Weights of a small transformer language model.
Size: 16 layers, width 256, vocabulary 2707, 13.2M parameters.
Each number is 50 + 12 x the weight over its row's rms, rounded and kept within 0 to 99. Layers, rows and columns count from 0. The size before them is the row's rms in percent of the matrix's.

# layer 12 attention value, 192x256, rms 0.0927, rows 21-31, columns 0-127
103:60 48 49 52 57 48 35 70 36 60 40 44 55 30 51 63 56 52 50 62 60 50 55 56 46 44 25 65 52 51 59 72 53 57 57 36 38 53 55 39 45 57 50 34 43 34 48 47 72 52 57 58 54 65 63 47 32 26 73 82 49 45 46 34 58 66 40 53 38 61 53 41 45 58 45 67 47 38 61 73 48 46 39 52 63 39 49 55 49 69 39 53 74 63 69 32 37 51 52 25 48 43 55 41 43 53 55 39 38 58 42 73 68 59 53 61 57 43 59 58 49 53 46 58 52 40 36 50
093:34 71 53 53 29 46 64 43 85 52 61 48 73 61 79 39 49 70 42 61 55 54 46 35 62 57 60 33 40 49 68 46 79 24 39 46 74 69 30 35 41 71 36 46 48 55 29 54 53 44 36 46 55 52 56 45 63 54 37 42 42 53 60 35 28 49 56 40 75 53 55 62 46 47 49 49 43 48 27 75 44 55 49 59 33 39 39 47 60 29 51 42 41 63 33 36 51 42 63 39 58 30 39 49 59 62 38 60 62 61 57 54 45 55 66 44 51 48 61 41 45 48 49 49 57 68 21 48
102:47 47 52 46 57 56 32 43 24 50 37 65 25 30 31 68 51 51 50 49 45 41 59 71 58 47 39 64 75 47 60 51 54 46 60 42 30 31 57 52 40 48 57 39 51 52 52 44 61 63 74 26 40 67 61 48 49 36 65 64 65 74 56 39 46 63 61 73 40 54 37 40 45 37 39 38 60 48 53 27 35 59 57 50 35 47 52 37 42 64 46 58 76 34 67 50 29 46 48 39 50 63 56 46 45 51 38 50 60 48 42 41 39 57 44 58 41 60 42 55 47 58 56 39 52 44 49 57
100:35 68 60 41 56 51 50 67 58 61 60 60 62 40 40 44 61 43 42 40 35 54 41 50 56 60 88 50 54 51 31 13 39 49 52 47 53 45 44 64 27 59 61 63 62 52 59 59 53 47 52 70 49 28 37 63 49 65 43 48 65 55 47 54 71 34 53 47 49 47 33 60 65 40 45 25 44 50 54 50 40 56 25 41 38 64 60 57 74 59 56 58 27 65 31 58 41 61 49 71 54 60 54 56 49 50 63 52 55 28 48 58 65 48 37 43 53 41 36 47 43 64 46 45 48 49 86 46
094:55 40 53 68 31 42 44 36 66 36 65 25 87 61 46 52 56 51 43 66 47 51 51 50 77 40 50 35 71 73 37 38 70 36 46 40 56 40 51 32 62 63 45 59 35 33 60 51 42 48 69 59 45 66 47 55 61 47 59 50 72 38 57 36 47 71 48 43 56 56 41 41 46 52 66 50 67 43 51 44 61 42 51 42 16 31 42 43 56 41 46 66 56 48 43 47 48 59 09 31 52 58 54 49 57 60 35 38 37 47 45 51 47 47 27 56 52 51 55 56 67 53 48 44 56 38 50 37
103:40 56 64 29 55 53 67 63 52 62 51 49 55 49 38 46 52 54 47 49 38 73 62 50 59 50 69 42 48 46 47 33 42 70 35 57 68 62 27 61 55 56 37 64 64 78 54 39 58 62 37 33 53 40 39 73 72 46 38 46 69 48 56 40 36 37 67 56 62 45 45 41 55 42 49 57 51 45 07 56 38 49 53 47 43 50 50 64 49 78 52 56 39 43 41 39 55 43 60 44 49 57 51 50 59 43 59 55 38 41 69 50 30 74 38 33 56 60 38 55 49 52 42 45 51 70 64 39
102:40 52 54 39 54 52 34 89 48 62 30 61 57 44 42 41 54 58 38 39 39 59 58 57 36 60 64 56 62 38 58 45 51 63 40 32 31 40 38 64 24 40 47 60 45 39 63 41 47 49 50 53 68 57 45 56 73 36 48 60 72 58 51 44 51 47 59 61 50 49 45 30 67 37 53 29 62 45 44 52 49 50 52 38 52 52 50 54 44 60 37 62 43 62 34 61 23 59 53 44 66 58 46 52 48 41 63 48 65 39 42 57 53 66 39 34 30 47 45 63 25 46 54 37 56 55 72 55
088:57 57 76 47 36 50 60 57 59 40 50 58 71 50 50 52 55 49 54 49 50 52 63 46 69 58 83 55 57 53 52 15 43 42 42 45 58 73 57 58 59 76 62 66 58 52 81 50 83 55 51 39 51 56 46 55 47 51 43 16 66 47 51 62 50 64 43 53 55 50 20 59 50 55 45 51 50 53 52 44 48 72 50 57 30 49 52 36 60 18 55 48 41 55 49 52 65 47 45 61 45 55 52 55 52 75 52 37 68 34 31 38 36 51 38 53 54 52 48 42 81 55 52 42 51 37 41 52
099:51 46 52 44 63 57 54 46 46 45 45 52 45 38 23 69 56 30 59 30 48 58 44 73 38 42 50 76 34 59 64 65 17 62 57 70 58 31 66 60 46 36 69 75 30 57 39 50 58 65 43 48 49 46 64 44 43 49 48 44 37 51 55 53 50 26 64 56 39 46 46 53 55 49 39 29 42 58 50 16 32 51 37 58 57 62 59 43 64 56 56 71 51 48 60 53 40 51 36 83 52 56 60 53 48 53 38 58 44 49 47 56 71 35 37 71 59 73 40 45 49 62 58 60 34 64 63 41
105:45 65 60 54 41 47 46 71 54 64 60 62 56 30 58 71 60 74 49 56 50 60 62 58 56 66 48 44 49 37 61 29 68 63 52 60 48 58 41 49 28 53 59 58 45 56 56 45 52 41 48 58 46 22 51 52 54 36 46 39 71 71 52 25 25 35 66 43 50 46 56 22 51 26 48 44 58 40 45 47 35 55 30 50 42 53 49 38 74 67 43 57 57 29 46 47 55 51 70 46 59 51 47 43 68 53 43 55 57 52 32 50 51 57 51 41 52 71 55 56 47 49 32 47 48 60 53 74
096:26 56 35 28 49 53 71 44 57 55 38 58 74 32 69 37 64 31 48 42 55 52 50 61 31 48 57 65 40 69 60 57 36 39 51 51 46 49 54 55 28 51 63 35 44 67 22 52 46 63 54 51 50 69 65 66 69 76 53 34 33 52 55 55 44 46 59 55 60 58 56 61 68 34 47 31 48 38 29 58 43 59 71 53 39 68 56 50 55 39 48 55 35 85 30 42 36 49 55 28 53 49 64 47 42 55 59 44 48 49 62 58 54 77 58 59 47 50 52 35 29 42 75 54 55 61 45 52
# layer 12 attention output (transposed), 192x256, rms 0.0941, rows 21-31, columns 0-127
111:46 40 63 47 63 54 80 50 63 36 48 50 50 59 56 53 31 50 71 64 72 50 64 36 59 50 75 46 72 61 52 36 51 41 51 52 57 62 33 63 51 55 33 35 59 56 34 60 47 51 49 67 58 59 41 59 44 37 49 38 61 74 53 38 59 62 40 45 46 31 59 55 32 24 55 52 53 58 54 46 46 50 57 37 53 46 71 49 37 38 55 31 37 58 39 42 41 60 49 41 41 58 43 45 45 64 49 39 48 71 67 51 65 56 53 60 42 17 41 40 44 60 63 55 76 41 61 29
084:64 71 35 56 59 40 23 47 62 58 55 57 45 52 62 32 53 60 56 42 43 84 37 55 35 54 56 73 51 28 52 53 40 51 19 51 49 60 63 43 38 69 57 68 60 58 59 35 49 37 54 49 78 51 37 53 64 63 47 39 42 55 65 48 60 53 37 31 44 65 54 48 44 18 45 65 54 73 50 60 58 58 52 38 69 68 42 56 39 63 76 55 59 60 47 59 63 39 65 59 69 48 48 31 68 61 57 64 39 57 47 42 22 56 42 42 43 71 54 45 48 39 49 66 51 42 52 53
102:45 18 66 40 29 61 73 39 34 50 56 56 48 51 48 57 19 41 48 57 72 32 69 46 46 32 27 45 50 74 64 56 50 34 51 52 69 39 44 52 63 38 34 32 56 35 43 55 46 68 64 46 17 43 58 45 52 41 50 63 55 65 45 68 41 50 69 47 27 50 39 51 48 50 68 52 50 65 55 45 40 47 36 43 28 60 46 32 49 35 31 35 44 42 67 51 46 47 47 50 42 50 81 51 33 57 60 44 54 50 72 66 74 52 43 49 44 23 66 47 63 59 46 26 73 49 40 51
106:43 52 45 36 41 53 53 56 60 50 29 31 59 50 28 42 46 31 39 57 42 57 37 59 45 55 54 44 42 53 42 52 55 46 73 47 52 53 42 48 47 52 61 58 46 43 42 45 51 69 55 37 36 38 83 45 60 34 55 55 48 19 28 59 50 43 42 68 50 74 42 72 80 71 52 43 37 24 34 59 44 41 53 47 59 55 47 58 47 53 66 51 68 46 56 54 15 62 56 40 45 50 36 57 40 50 26 63 77 26 28 42 49 52 59 40 65 57 34 67 52 59 45 37 41 46 41 50
095:46 29 52 49 54 48 44 62 54 48 57 51 49 69 47 59 51 38 58 64 51 26 59 40 31 42 39 49 64 34 50 53 63 26 50 57 56 51 52 46 34 38 50 51 33 55 43 58 49 44 44 61 23 33 41 55 70 20 72 69 35 45 50 85 40 47 67 34 40 67 50 64 62 50 42 54 24 35 54 39 46 68 49 60 49 41 47 46 44 60 49 57 63 50 70 58 48 43 47 62 65 38 52 49 42 41 50 57 63 28 52 58 47 62 79 34 28 43 71 45 52 44 63 58 44 53 40 37
114:72 43 40 58 48 70 35 63 53 54 39 46 55 48 36 26 33 39 41 43 48 66 48 55 59 53 56 54 35 40 45 43 34 64 43 47 48 51 55 43 48 41 45 53 48 66 45 32 61 52 61 35 52 56 63 42 57 63 43 51 65 19 36 55 55 46 67 69 45 42 42 59 68 57 43 56 39 44 48 53 60 51 46 49 47 52 43 57 65 58 44 36 59 43 61 61 44 49 56 51 47 44 29 63 46 47 66 66 46 24 52 43 48 52 39 35 34 69 51 50 65 57 34 38 17 53 43 48
114:46 67 45 37 40 70 58 50 50 61 61 59 47 66 39 62 34 66 67 70 54 43 52 37 53 54 39 46 48 53 35 52 63 39 87 57 54 54 33 36 40 44 45 48 61 64 40 33 64 69 44 65 48 48 55 50 36 47 46 48 47 43 53 41 52 54 42 66 39 58 48 51 52 49 59 38 50 57 47 56 49 38 54 42 59 44 66 53 30 35 46 44 41 50 53 55 28 44 48 53 63 31 57 90 55 51 23 64 57 49 42 45 63 58 76 61 39 32 55 53 76 38 37 49 73 68 31 61
077:79 54 48 49 42 43 47 48 70 48 55 40 54 57 49 39 55 34 58 35 46 52 39 43 41 51 43 55 47 49 33 49 50 46 44 43 56 51 47 47 44 52 35 62 44 60 39 58 66 75 46 47 30 60 59 54 35 32 62 56 33 58 38 74 47 57 76 51 39 63 40 39 51 70 66 57 40 47 56 50 47 44 56 63 39 51 52 54 33 48 63 42 56 31 50 52 51 66 35 61 52 52 52 72 36 35 37 47 64 52 41 53 35 55 46 16 67 39 58 49 48 55 43 51 47 70 49 47
102:44 55 57 37 40 38 59 23 37 60 47 35 45 32 31 53 38 36 14 56 38 54 48 50 85 39 55 46 39 58 31 46 54 50 67 44 66 47 51 74 64 37 68 40 51 41 69 63 51 50 61 51 34 60 69 45 47 60 40 54 68 31 50 59 64 51 51 57 48 50 53 58 45 51 41 58 54 40 75 43 54 48 37 62 34 52 54 41 66 60 37 39 43 35 58 55 49 68 40 31 38 44 50 27 33 48 58 33 67 46 22 41 64 57 35 52 52 46 50 51 48 63 48 38 22 68 52 66
100:53 41 49 47 55 55 47 32 69 46 49 46 37 57 56 51 13 75 67 54 56 56 49 40 53 56 54 72 48 58 64 48 56 37 48 40 61 67 52 21 47 46 48 55 53 52 55 30 51 72 46 50 39 50 69 42 47 39 33 51 48 45 47 42 61 67 50 48 45 53 55 58 49 33 58 52 53 60 56 45 44 49 50 32 59 54 43 45 32 48 63 46 69 57 41 71 54 49 57 43 61 45 41 48 48 44 40 62 43 45 60 50 44 62 44 61 26 53 70 64 40 43 41 83 53 55 52 49
099:47 67 45 37 53 39 58 50 50 55 52 76 56 59 64 44 54 43 47 54 46 70 52 50 41 49 34 43 42 30 34 55 63 70 41 56 72 54 48 73 42 67 51 32 65 58 70 40 56 39 74 65 70 52 66 41 36 71 26 38 55 60 63 41 56 44 43 54 64 46 50 38 40 34 26 46 56 44 69 53 66 56 40 45 50 58 57 52 60 54 67 37 53 58 58 35 41 51 59 57 47 50 37 38 48 70 45 46 48 58 28 42 38 47 62 33 47 62 38 40 70 52 45 47 84 50 68 66
# layer 12 attention query, 192x256, rms 0.0795, rows 32-48, columns 0-127
077:68 56 58 65 47 55 20 43 42 42 60 34 38 36 56 43 47 52 57 36 66 49 40 38 67 52 51 54 66 84 65 32 24 56 35 74 41 63 67 28 32 45 55 52 45 32 43 52 25 12 53 42 51 29 56 42 52 39 30 49 59 39 43 42 50 57 44 57 43 61 59 52 41 54 39 53 53 49 38 52 34 38 62 52 53 45 61 54 70 58 49 63 68 72 34 68 34 57 47 46 58 47 47 50 69 44 62 56 44 56 57 52 49 31 25 48 54 63 36 44 51 73 40 40 45 58 54 29
074:67 30 60 42 26 19 44 38 62 62 58 47 54 66 52 45 49 45 44 48 55 54 50 32 44 57 57 43 41 67 79 28 49 42 51 54 56 34 57 35 48 29 51 83 36 39 58 56 60 49 57 63 51 19 51 55 40 42 43 41 51 41 41 54 57 50 42 60 47 44 67 72 63 60 48 46 47 40 35 54 44 42 50 74 44 45 55 60 39 61 70 42 54 66 58 57 17 69 42 21 48 42 32 54 58 48 51 43 57 56 52 44 43 36 35 33 52 43 40 59 45 59 22 59 48 55 45 25
083:55 31 51 50 27 35 61 43 43 66 65 48 33 59 40 42 41 34 50 53 51 50 50 25 41 61 65 47 33 65 76 52 50 27 64 36 41 44 45 74 63 68 61 60 45 29 51 52 43 54 63 45 70 62 54 59 56 44 50 48 65 48 59 29 68 38 40 42 56 48 38 94 68 58 56 51 66 44 39 43 54 66 65 65 28 45 56 37 49 24 55 29 47 60 47 25 48 61 47 30 45 41 43 50 60 62 47 44 81 48 44 48 46 25 42 37 45 34 50 55 40 55 53 47 53 49 66 59
078:47 27 76 49 55 39 65 63 51 39 54 32 54 39 59 43 59 39 44 39 40 40 83 56 66 32 44 42 39 43 42 47 64 39 54 44 62 49 33 36 88 36 41 32 73 66 39 39 65 46 46 45 32 63 52 58 63 63 81 59 46 58 54 54 56 47 58 36 51 69 62 37 66 56 38 53 48 68 49 55 30 55 48 48 45 63 34 56 30 54 54 27 31 63 45 64 71 41 49 47 52 61 59 46 42 47 32 43 61 44 54 37 50 31 60 71 64 44 50 36 50 41 47 48 64 44 45 43
084:62 35 38 66 47 54 46 32 55 61 55 46 37 80 52 43 45 76 54 50 62 55 24 27 54 67 39 64 34 75 66 43 26 48 49 54 42 47 75 48 39 40 41 67 58 34 70 62 41 55 48 50 70 27 60 37 37 33 52 53 66 40 58 49 58 61 31 62 57 35 42 55 51 49 49 54 55 53 56 38 59 54 59 35 53 25 48 43 58 42 48 58 61 47 49 39 22 58 61 36 47 41 53 46 52 33 60 51 35 54 33 58 47 60 49 38 32 69 48 58 51 69 43 46 37 29 60 70
095:31 53 59 34 69 45 67 57 39 25 56 42 45 53 52 46 53 34 57 47 40 26 85 68 61 31 50 49 45 44 33 54 58 43 67 75 63 46 26 46 69 46 26 29 50 74 26 50 52 52 64 35 26 61 51 38 67 63 56 62 54 41 47 48 52 30 54 40 41 65 57 51 55 51 39 49 39 64 42 63 39 37 50 61 47 61 49 50 43 40 53 41 22 62 65 64 49 40 48 54 41 45 43 49 48 38 34 53 63 41 74 43 57 42 49 69 70 48 49 44 55 43 60 39 61 45 40 35
094:47 35 49 80 51 69 45 71 61 61 62 60 68 50 43 50 48 80 51 42 50 61 34 46 43 56 44 30 42 61 64 26 48 57 46 42 41 42 64 74 53 49 63 66 53 28 50 59 49 36 54 51 54 61 51 79 54 57 43 43 46 62 67 62 46 41 43 39 56 35 41 61 61 52 60 59 65 50 36 29 68 43 53 60 40 53 51 52 62 76 69 63 70 51 48 47 54 46 28 54 70 52 68 53 49 77 53 52 46 54 43 67 35 47 62 37 50 38 48 55 51 43 63 56 50 41 54 63
101:72 53 64 63 48 60 21 44 59 52 52 46 46 51 62 56 55 71 47 57 64 67 54 41 43 72 52 55 46 59 69 44 39 50 41 45 50 75 52 45 39 39 49 64 68 50 65 57 60 51 40 59 80 46 62 64 37 30 41 42 54 51 45 58 48 66 35 53 78 28 43 41 58 41 57 55 55 64 59 39 56 85 49 34 54 47 56 48 56 48 42 32 57 30 43 42 46 57 69 44 51 56 50 51 56 53 51 59 47 70 30 57 65 74 56 54 22 66 54 37 39 58 50 57 40 62 41 59
087:33 32 47 41 48 44 65 24 44 59 47 47 49 52 64 51 58 37 60 40 60 58 48 50 41 58 54 50 46 52 53 80 63 41 45 48 48 31 46 33 27 29 59 34 41 53 65 46 31 27 35 62 44 51 63 41 61 52 52 46 65 37 72 56 68 55 42 62 51 44 49 72 51 53 49 58 60 48 25 60 67 47 64 66 64 21 41 27 63 48 48 42 45 54 62 51 36 46 43 60 47 68 23 47 63 41 49 53 51 42 48 69 49 41 56 62 44 66 40 50 53 28 64 31 57 52 85 49
122:21 33 28 49 50 38 58 72 37 61 32 57 35 59 43 42 44 48 65 36 32 40 40 59 46 43 56 68 61 36 42 46 66 49 33 38 77 40 30 27 41 65 51 59 40 40 54 44 32 59 49 30 55 65 44 29 51 74 42 54 69 46 49 44 67 60 68 49 42 67 40 55 55 47 19 39 34 51 51 68 53 40 66 57 48 66 24 71 49 25 48 59 45 60 69 59 57 47 51 57 39 36 70 49 38 45 48 48 52 34 54 36 52 58 46 40 53 53 45 71 42 49 53 46 47 56 70 34
117:72 58 48 46 54 80 62 39 51 41 51 59 58 47 68 48 56 62 54 60 37 52 65 55 38 74 63 64 38 35 55 49 40 49 51 63 60 62 58 59 61 51 52 50 56 47 42 63 60 48 55 55 66 39 69 56 48 31 64 40 49 64 51 49 31 54 57 67 52 46 33 42 54 59 65 33 61 38 63 39 48 48 47 30 49 35 65 67 47 57 49 29 70 59 26 51 50 57 47 39 48 62 56 65 60 73 44 62 60 71 29 39 50 56 48 48 32 36 68 46 56 64 64 38 48 54 40 60
156:48 33 70 78 60 25 40 40 53 75 58 50 40 38 45 44 34 46 52 40 43 61 57 31 53 44 66 41 44 52 83 48 38 40 42 40 48 49 46 43 36 45 37 58 64 39 63 38 46 49 43 56 38 56 45 60 46 35 49 54 56 39 47 43 75 60 39 55 55 46 55 49 69 27 24 63 43 64 43 60 25 55 47 37 59 64 55 42 63 52 30 29 38 35 48 67 44 53 61 40 40 31 34 43 39 51 61 33 35 34 57 62 70 49 49 36 34 61 44 37 26 35 54 46 54 36 47 43
147:32 36 59 50 58 40 40 66 63 47 56 61 59 58 49 67 53 62 72 42 70 29 64 74 33 54 56 49 61 55 55 53 50 43 72 56 33 52 44 41 58 53 62 44 64 54 42 62 65 37 60 48 64 60 39 64 43 28 59 38 54 50 26 47 56 69 24 45 37 64 35 61 16 55 51 31 41 73 45 47 43 45 52 41 62 60 56 49 53 43 53 56 29 53 55 60 48 36 58 40 75 57 78 51 66 55 50 49 65 46 41 37 47 77 48 64 66 51 42 64 57 52 49 56 41 61 48 59
158:59 27 47 46 56 56 44 57 49 49 59 54 62 53 60 60 50 60 36 49 57 35 42 44 49 18 51 64 58 45 74 58 45 24 52 48 55 48 59 46 43 41 49 51 52 39 53 39 74 64 29 25 39 49 42 66 66 31 60 65 45 47 79 56 45 52 56 67 57 65 64 44 47 73 45 55 33 74 29 58 50 48 42 50 66 62 60 47 53 48 44 61 43 37 64 68 36 52 42 50 73 31 52 55 52 54 46 29 39 25 50 64 61 63 69 40 43 52 42 60 53 39 49 93 43 55 35 30
137:40 33 41 34 61 58 44 53 29 34 46 53 51 41 56 43 40 55 38 46 52 57 73 31 21 50 56 53 72 38 39 44 53 42 54 70 69 54 50 56 39 49 40 39 46 47 57 50 46 27 43 57 53 41 61 63 63 45 41 54 39 43 56 32 33 65 54 49 38 70 59 52 36 49 41 44 58 29 55 46 52 38 49 35 60 50 41 55 55 50 50 43 52 71 53 60 53 56 38 50 63 64 62 52 65 53 25 71 30 66 46 47 76 29 68 52 31 61 56 56 43 43 75 70 52 38 48 39
156:50 84 43 50 56 49 56 54 40 56 72 57 50 45 46 54 79 57 83 53 75 67 51 60 37 53 34 33 45 41 37 58 25 51 59 66 49 60 51 65 56 48 47 46 57 44 51 66 39 47 61 48 79 44 44 59 56 60 52 32 55 26 56 68 55 73 34 32 43 32 51 57 37 35 54 59 26 61 31 60 57 60 82 56 33 75 40 44 51 40 45 49 51 60 52 43 32 53 65 50 28 63 54 47 29 40 48 48 73 45 34 41 51 73 43 50 61 49 22 46 58 50 70 43 43 67 39 59
066:62 77 58 35 74 73 38 43 35 68 55 31 58 42 53 66 58 45 44 36 46 47 33 59 78 49 46 57 70 48 34 25 56 54 57 58 66 49 42 44 66 43 59 59 39 54 68 36 47 28 31 38 58 62 62 79 69 63 44 39 49 45 48 35 57 44 61 40 27 48 55 20 45 46 33 57 39 60 69 69 40 39 53 34 60 51 43 42 66 48 42 67 64 46 68 44 51 42 67 69 53 76 48 47 54 36 60 62 57 55 51 50 39 58 34 59 68 52 50 53 46 46 45 53 40 45 58 55
# layer 12 attention key, 192x256, rms 0.079, rows 32-47, columns 0-127
069:71 74 42 46 47 46 39 78 68 41 39 55 65 42 31 49 46 53 46 65 33 46 23 41 50 48 47 42 67 53 58 44 44 60 44 26 70 37 30 66 55 37 60 37 47 41 47 65 68 49 66 56 77 46 47 46 48 43 50 49 53 56 31 39 49 54 60 51 55 30 59 59 50 36 62 48 55 53 76 37 50 45 52 30 52 63 69 51 59 44 60 54 45 58 47 33 28 31 72 54 30 41 55 54 31 29 41 72 64 50 63 72 45 42 52 54 44 39 44 44 42 31 57 71 63 44 53 58
073:79 54 19 50 41 48 30 93 51 43 30 63 42 65 52 60 55 45 60 58 43 84 62 47 55 52 54 54 63 62 56 31 37 51 55 23 53 41 51 56 51 62 31 40 39 39 49 74 58 47 43 31 46 46 51 41 35 50 61 34 76 30 55 49 41 63 39 45 56 41 32 60 58 19 40 44 48 29 62 36 34 66 43 36 44 38 49 50 56 37 67 43 27 35 52 25 57 51 45 48 47 45 62 58 68 48 44 51 56 44 58 66 35 31 50 36 27 59 38 40 37 54 67 54 36 41 56 55
085:52 58 44 58 42 57 29 65 57 47 47 48 66 76 50 82 51 39 43 51 37 70 76 48 63 45 34 54 56 54 67 22 44 55 30 31 56 35 51 53 72 47 57 57 49 34 44 70 47 33 42 44 61 55 56 53 41 62 54 44 66 41 55 18 57 45 26 37 49 35 49 68 60 47 54 41 48 29 54 56 35 59 40 41 52 32 32 47 67 49 45 39 42 59 61 34 51 50 73 47 60 51 59 45 43 43 41 72 40 53 62 76 29 42 51 58 54 61 35 55 31 50 51 55 45 53 47 47
086:39 52 47 37 42 57 58 34 27 42 54 55 69 35 55 62 45 55 48 51 64 50 60 66 33 49 55 65 42 19 39 45 62 37 33 57 74 53 50 30 55 44 50 67 24 77 50 43 55 66 50 51 39 48 49 44 56 48 56 40 38 47 54 69 40 47 61 46 75 48 42 47 34 58 65 42 48 56 66 47 41 36 38 70 56 39 56 39 39 40 59 59 57 42 60 53 43 41 29 46 54 54 57 43 60 60 69 55 45 47 42 42 52 44 53 66 61 48 45 63 59 62 15 53 45 53 39 49
081:59 64 58 49 68 44 52 58 68 53 42 31 49 59 65 57 42 40 57 56 38 46 67 38 57 42 46 35 73 52 49 45 44 58 39 35 38 51 54 69 57 63 47 42 70 28 37 67 41 47 67 48 52 53 43 57 56 62 38 56 63 44 41 27 58 55 38 65 40 38 29 85 55 33 29 43 52 16 45 38 29 42 71 52 45 54 50 58 58 22 41 47 39 56 42 59 42 68 52 40 46 43 48 60 42 70 58 49 72 50 49 58 52 53 37 42 29 27 49 39 47 52 46 53 25 56 55 43
096:54 37 51 57 35 51 49 44 39 47 47 62 51 54 38 47 45 51 47 40 66 39 42 59 52 38 57 68 25 31 37 53 60 30 58 64 63 66 44 21 56 41 62 51 47 79 53 19 59 60 51 62 35 43 44 53 53 49 60 49 33 60 47 70 35 50 58 55 55 77 39 22 37 57 69 54 54 67 61 56 48 41 48 53 49 57 59 63 35 61 56 59 56 25 68 65 61 32 41 63 66 58 47 39 55 54 42 50 45 57 64 38 63 42 55 59 70 34 39 55 75 48 32 61 56 49 35 48
108:40 77 38 75 53 44 40 53 61 54 53 31 46 64 57 47 52 41 50 54 47 49 58 40 62 79 57 37 67 48 59 48 50 57 41 32 57 47 61 55 50 53 61 63 48 37 46 71 25 43 50 50 68 56 61 41 44 58 40 35 82 47 52 29 59 53 38 41 53 21 39 64 66 39 41 45 50 31 58 52 46 45 54 49 55 38 42 43 51 51 57 28 25 53 57 34 49 60 69 42 47 49 34 44 40 53 62 66 61 58 53 47 44 52 38 36 35 63 49 47 38 52 54 34 55 46 65 51
067:57 72 46 48 50 59 80 43 57 44 45 39 27 48 54 57 75 57 36 56 52 24 64 43 41 49 54 49 54 48 51 50 69 71 56 41 36 34 58 60 50 31 43 59 60 51 50 69 56 38 60 66 40 60 65 49 42 50 55 49 61 56 50 44 52 36 29 45 45 22 38 38 74 41 35 46 69 40 33 38 48 50 59 56 42 33 70 45 70 55 39 55 41 48 50 51 49 64 50 31 44 38 39 88 20 63 52 72 71 60 50 54 41 60 56 50 27 39 44 47 50 64 56 38 49 53 55 50
108:40 37 54 50 45 47 54 58 36 50 69 60 60 37 51 54 56 49 47 34 35 51 25 66 45 41 48 62 60 38 33 61 72 51 45 49 51 49 50 50 39 39 51 58 43 63 36 38 41 54 72 35 63 35 39 41 47 34 59 55 59 47 63 71 41 49 53 64 39 59 41 37 26 69 64 52 66 43 40 89 57 24 64 58 63 59 39 60 53 51 47 56 46 31 57 60 41 25 44 56 48 49 55 57 67 53 53 48 37 40 45 45 51 40 51 51 51 55 25 53 47 36 29 56 45 52 56 41
084:44 34 59 36 43 40 38 44 60 56 51 44 67 42 53 54 50 38 57 52 21 77 54 53 51 41 40 65 59 49 65 41 41 46 24 32 79 45 62 44 30 46 64 39 49 32 32 58 63 54 53 26 65 57 43 71 74 38 41 51 53 60 45 38 38 46 60 50 17 65 60 62 08 53 37 39 58 52 46 58 50 50 37 43 56 83 23 53 40 27 58 49 48 79 46 56 53 48 31 58 65 43 54 37 39 55 51 38 55 31 55 57 39 52 41 63 70 47 50 49 41 40 34 61 53 35 43 59
095:56 49 52 72 57 69 72 50 49 56 54 54 68 51 50 46 60 53 44 51 53 43 73 31 45 30 61 44 42 46 55 48 54 50 49 52 51 43 51 58 43 47 33 65 41 58 49 69 44 38 57 56 54 55 61 52 28 52 77 60 38 40 49 67 49 43 40 61 69 56 40 72 73 50 38 45 46 41 31 59 60 57 52 53 21 48 63 67 46 65 21 42 50 35 45 63 48 46 44 35 41 45 41 91 48 64 54 62 54 78 42 79 69 54 74 43 26 60 76 32 41 35 62 63 50 58 41 45
127:42 33 34 57 64 25 30 52 53 64 38 34 63 36 47 33 18 51 40 42 48 56 39 40 59 40 65 61 51 62 64 63 25 32 40 37 48 58 51 44 45 52 53 34 57 45 47 37 41 59 21 55 29 59 29 53 68 52 36 49 46 45 58 49 46 45 67 50 49 59 69 54 50 44 41 63 41 74 50 56 56 57 70 47 76 64 38 37 55 42 46 53 44 42 50 62 52 53 46 46 60 38 46 32 48 45 57 31 50 28 70 49 45 54 50 49 42 60 51 54 23 37 50 77 62 44 34 44
111:49 62 51 39 54 73 41 57 60 47 56 56 21 47 64 66 56 47 69 64 44 44 57 69 46 69 36 54 51 38 47 37 50 54 47 42 51 65 48 43 49 54 76 37 70 68 38 49 62 39 55 63 65 36 35 67 58 44 28 49 52 71 50 49 48 63 53 61 40 56 50 35 18 59 62 43 34 64 43 27 49 44 36 31 33 55 66 62 39 31 78 45 37 67 39 52 49 55 42 64 71 59 70 74 58 41 51 48 55 45 44 28 41 59 46 60 79 27 51 54 73 78 53 55 46 60 51 47
157:55 35 66 78 58 59 28 64 54 72 47 55 52 45 55 60 36 66 43 51 48 50 55 36 47 27 45 55 50 64 66 52 43 30 41 42 48 73 55 57 42 36 55 43 66 39 57 54 64 37 24 48 46 44 26 75 61 31 48 55 50 58 59 54 38 52 48 61 61 45 72 53 59 50 36 61 40 64 37 34 66 67 37 32 46 52 50 65 55 45 40 30 42 50 49 58 38 56 46 57 82 34 61 44 52 67 52 45 37 37 39 78 54 59 69 37 34 52 62 46 57 53 52 75 39 52 43 30
139:60 49 39 44 60 47 30 68 68 28 44 68 59 52 51 45 36 57 37 45 40 55 55 45 37 54 67 56 50 56 43 62 50 42 46 42 66 68 35 38 39 61 55 36 54 59 37 62 49 50 53 43 46 49 59 70 55 33 62 54 52 49 48 34 16 50 56 69 50 59 47 63 52 51 41 37 66 39 61 52 43 27 48 32 68 39 40 49 48 40 56 22 48 49 37 53 56 70 58 38 45 50 52 59 67 63 44 67 39 60 27 43 44 56 68 46 17 47 79 69 43 43 63 50 60 39 30 50
154:37 72 41 38 44 38 56 58 60 52 77 53 54 51 47 42 77 42 70 44 71 56 36 59 46 56 46 35 67 36 29 52 51 54 44 59 41 46 49 54 50 53 39 64 53 41 50 78 38 49 68 43 71 65 34 36 36 60 64 36 64 30 46 67 55 61 48 32 63 44 33 61 31 29 52 60 34 58 29 64 55 66 71 63 64 74 66 33 41 40 60 34 44 53 46 28 47 41 58 48 40 48 62 53 48 40 49 38 57 37 36 48 38 65 36 60 65 56 15 47 60 56 52 47 43 69 46 58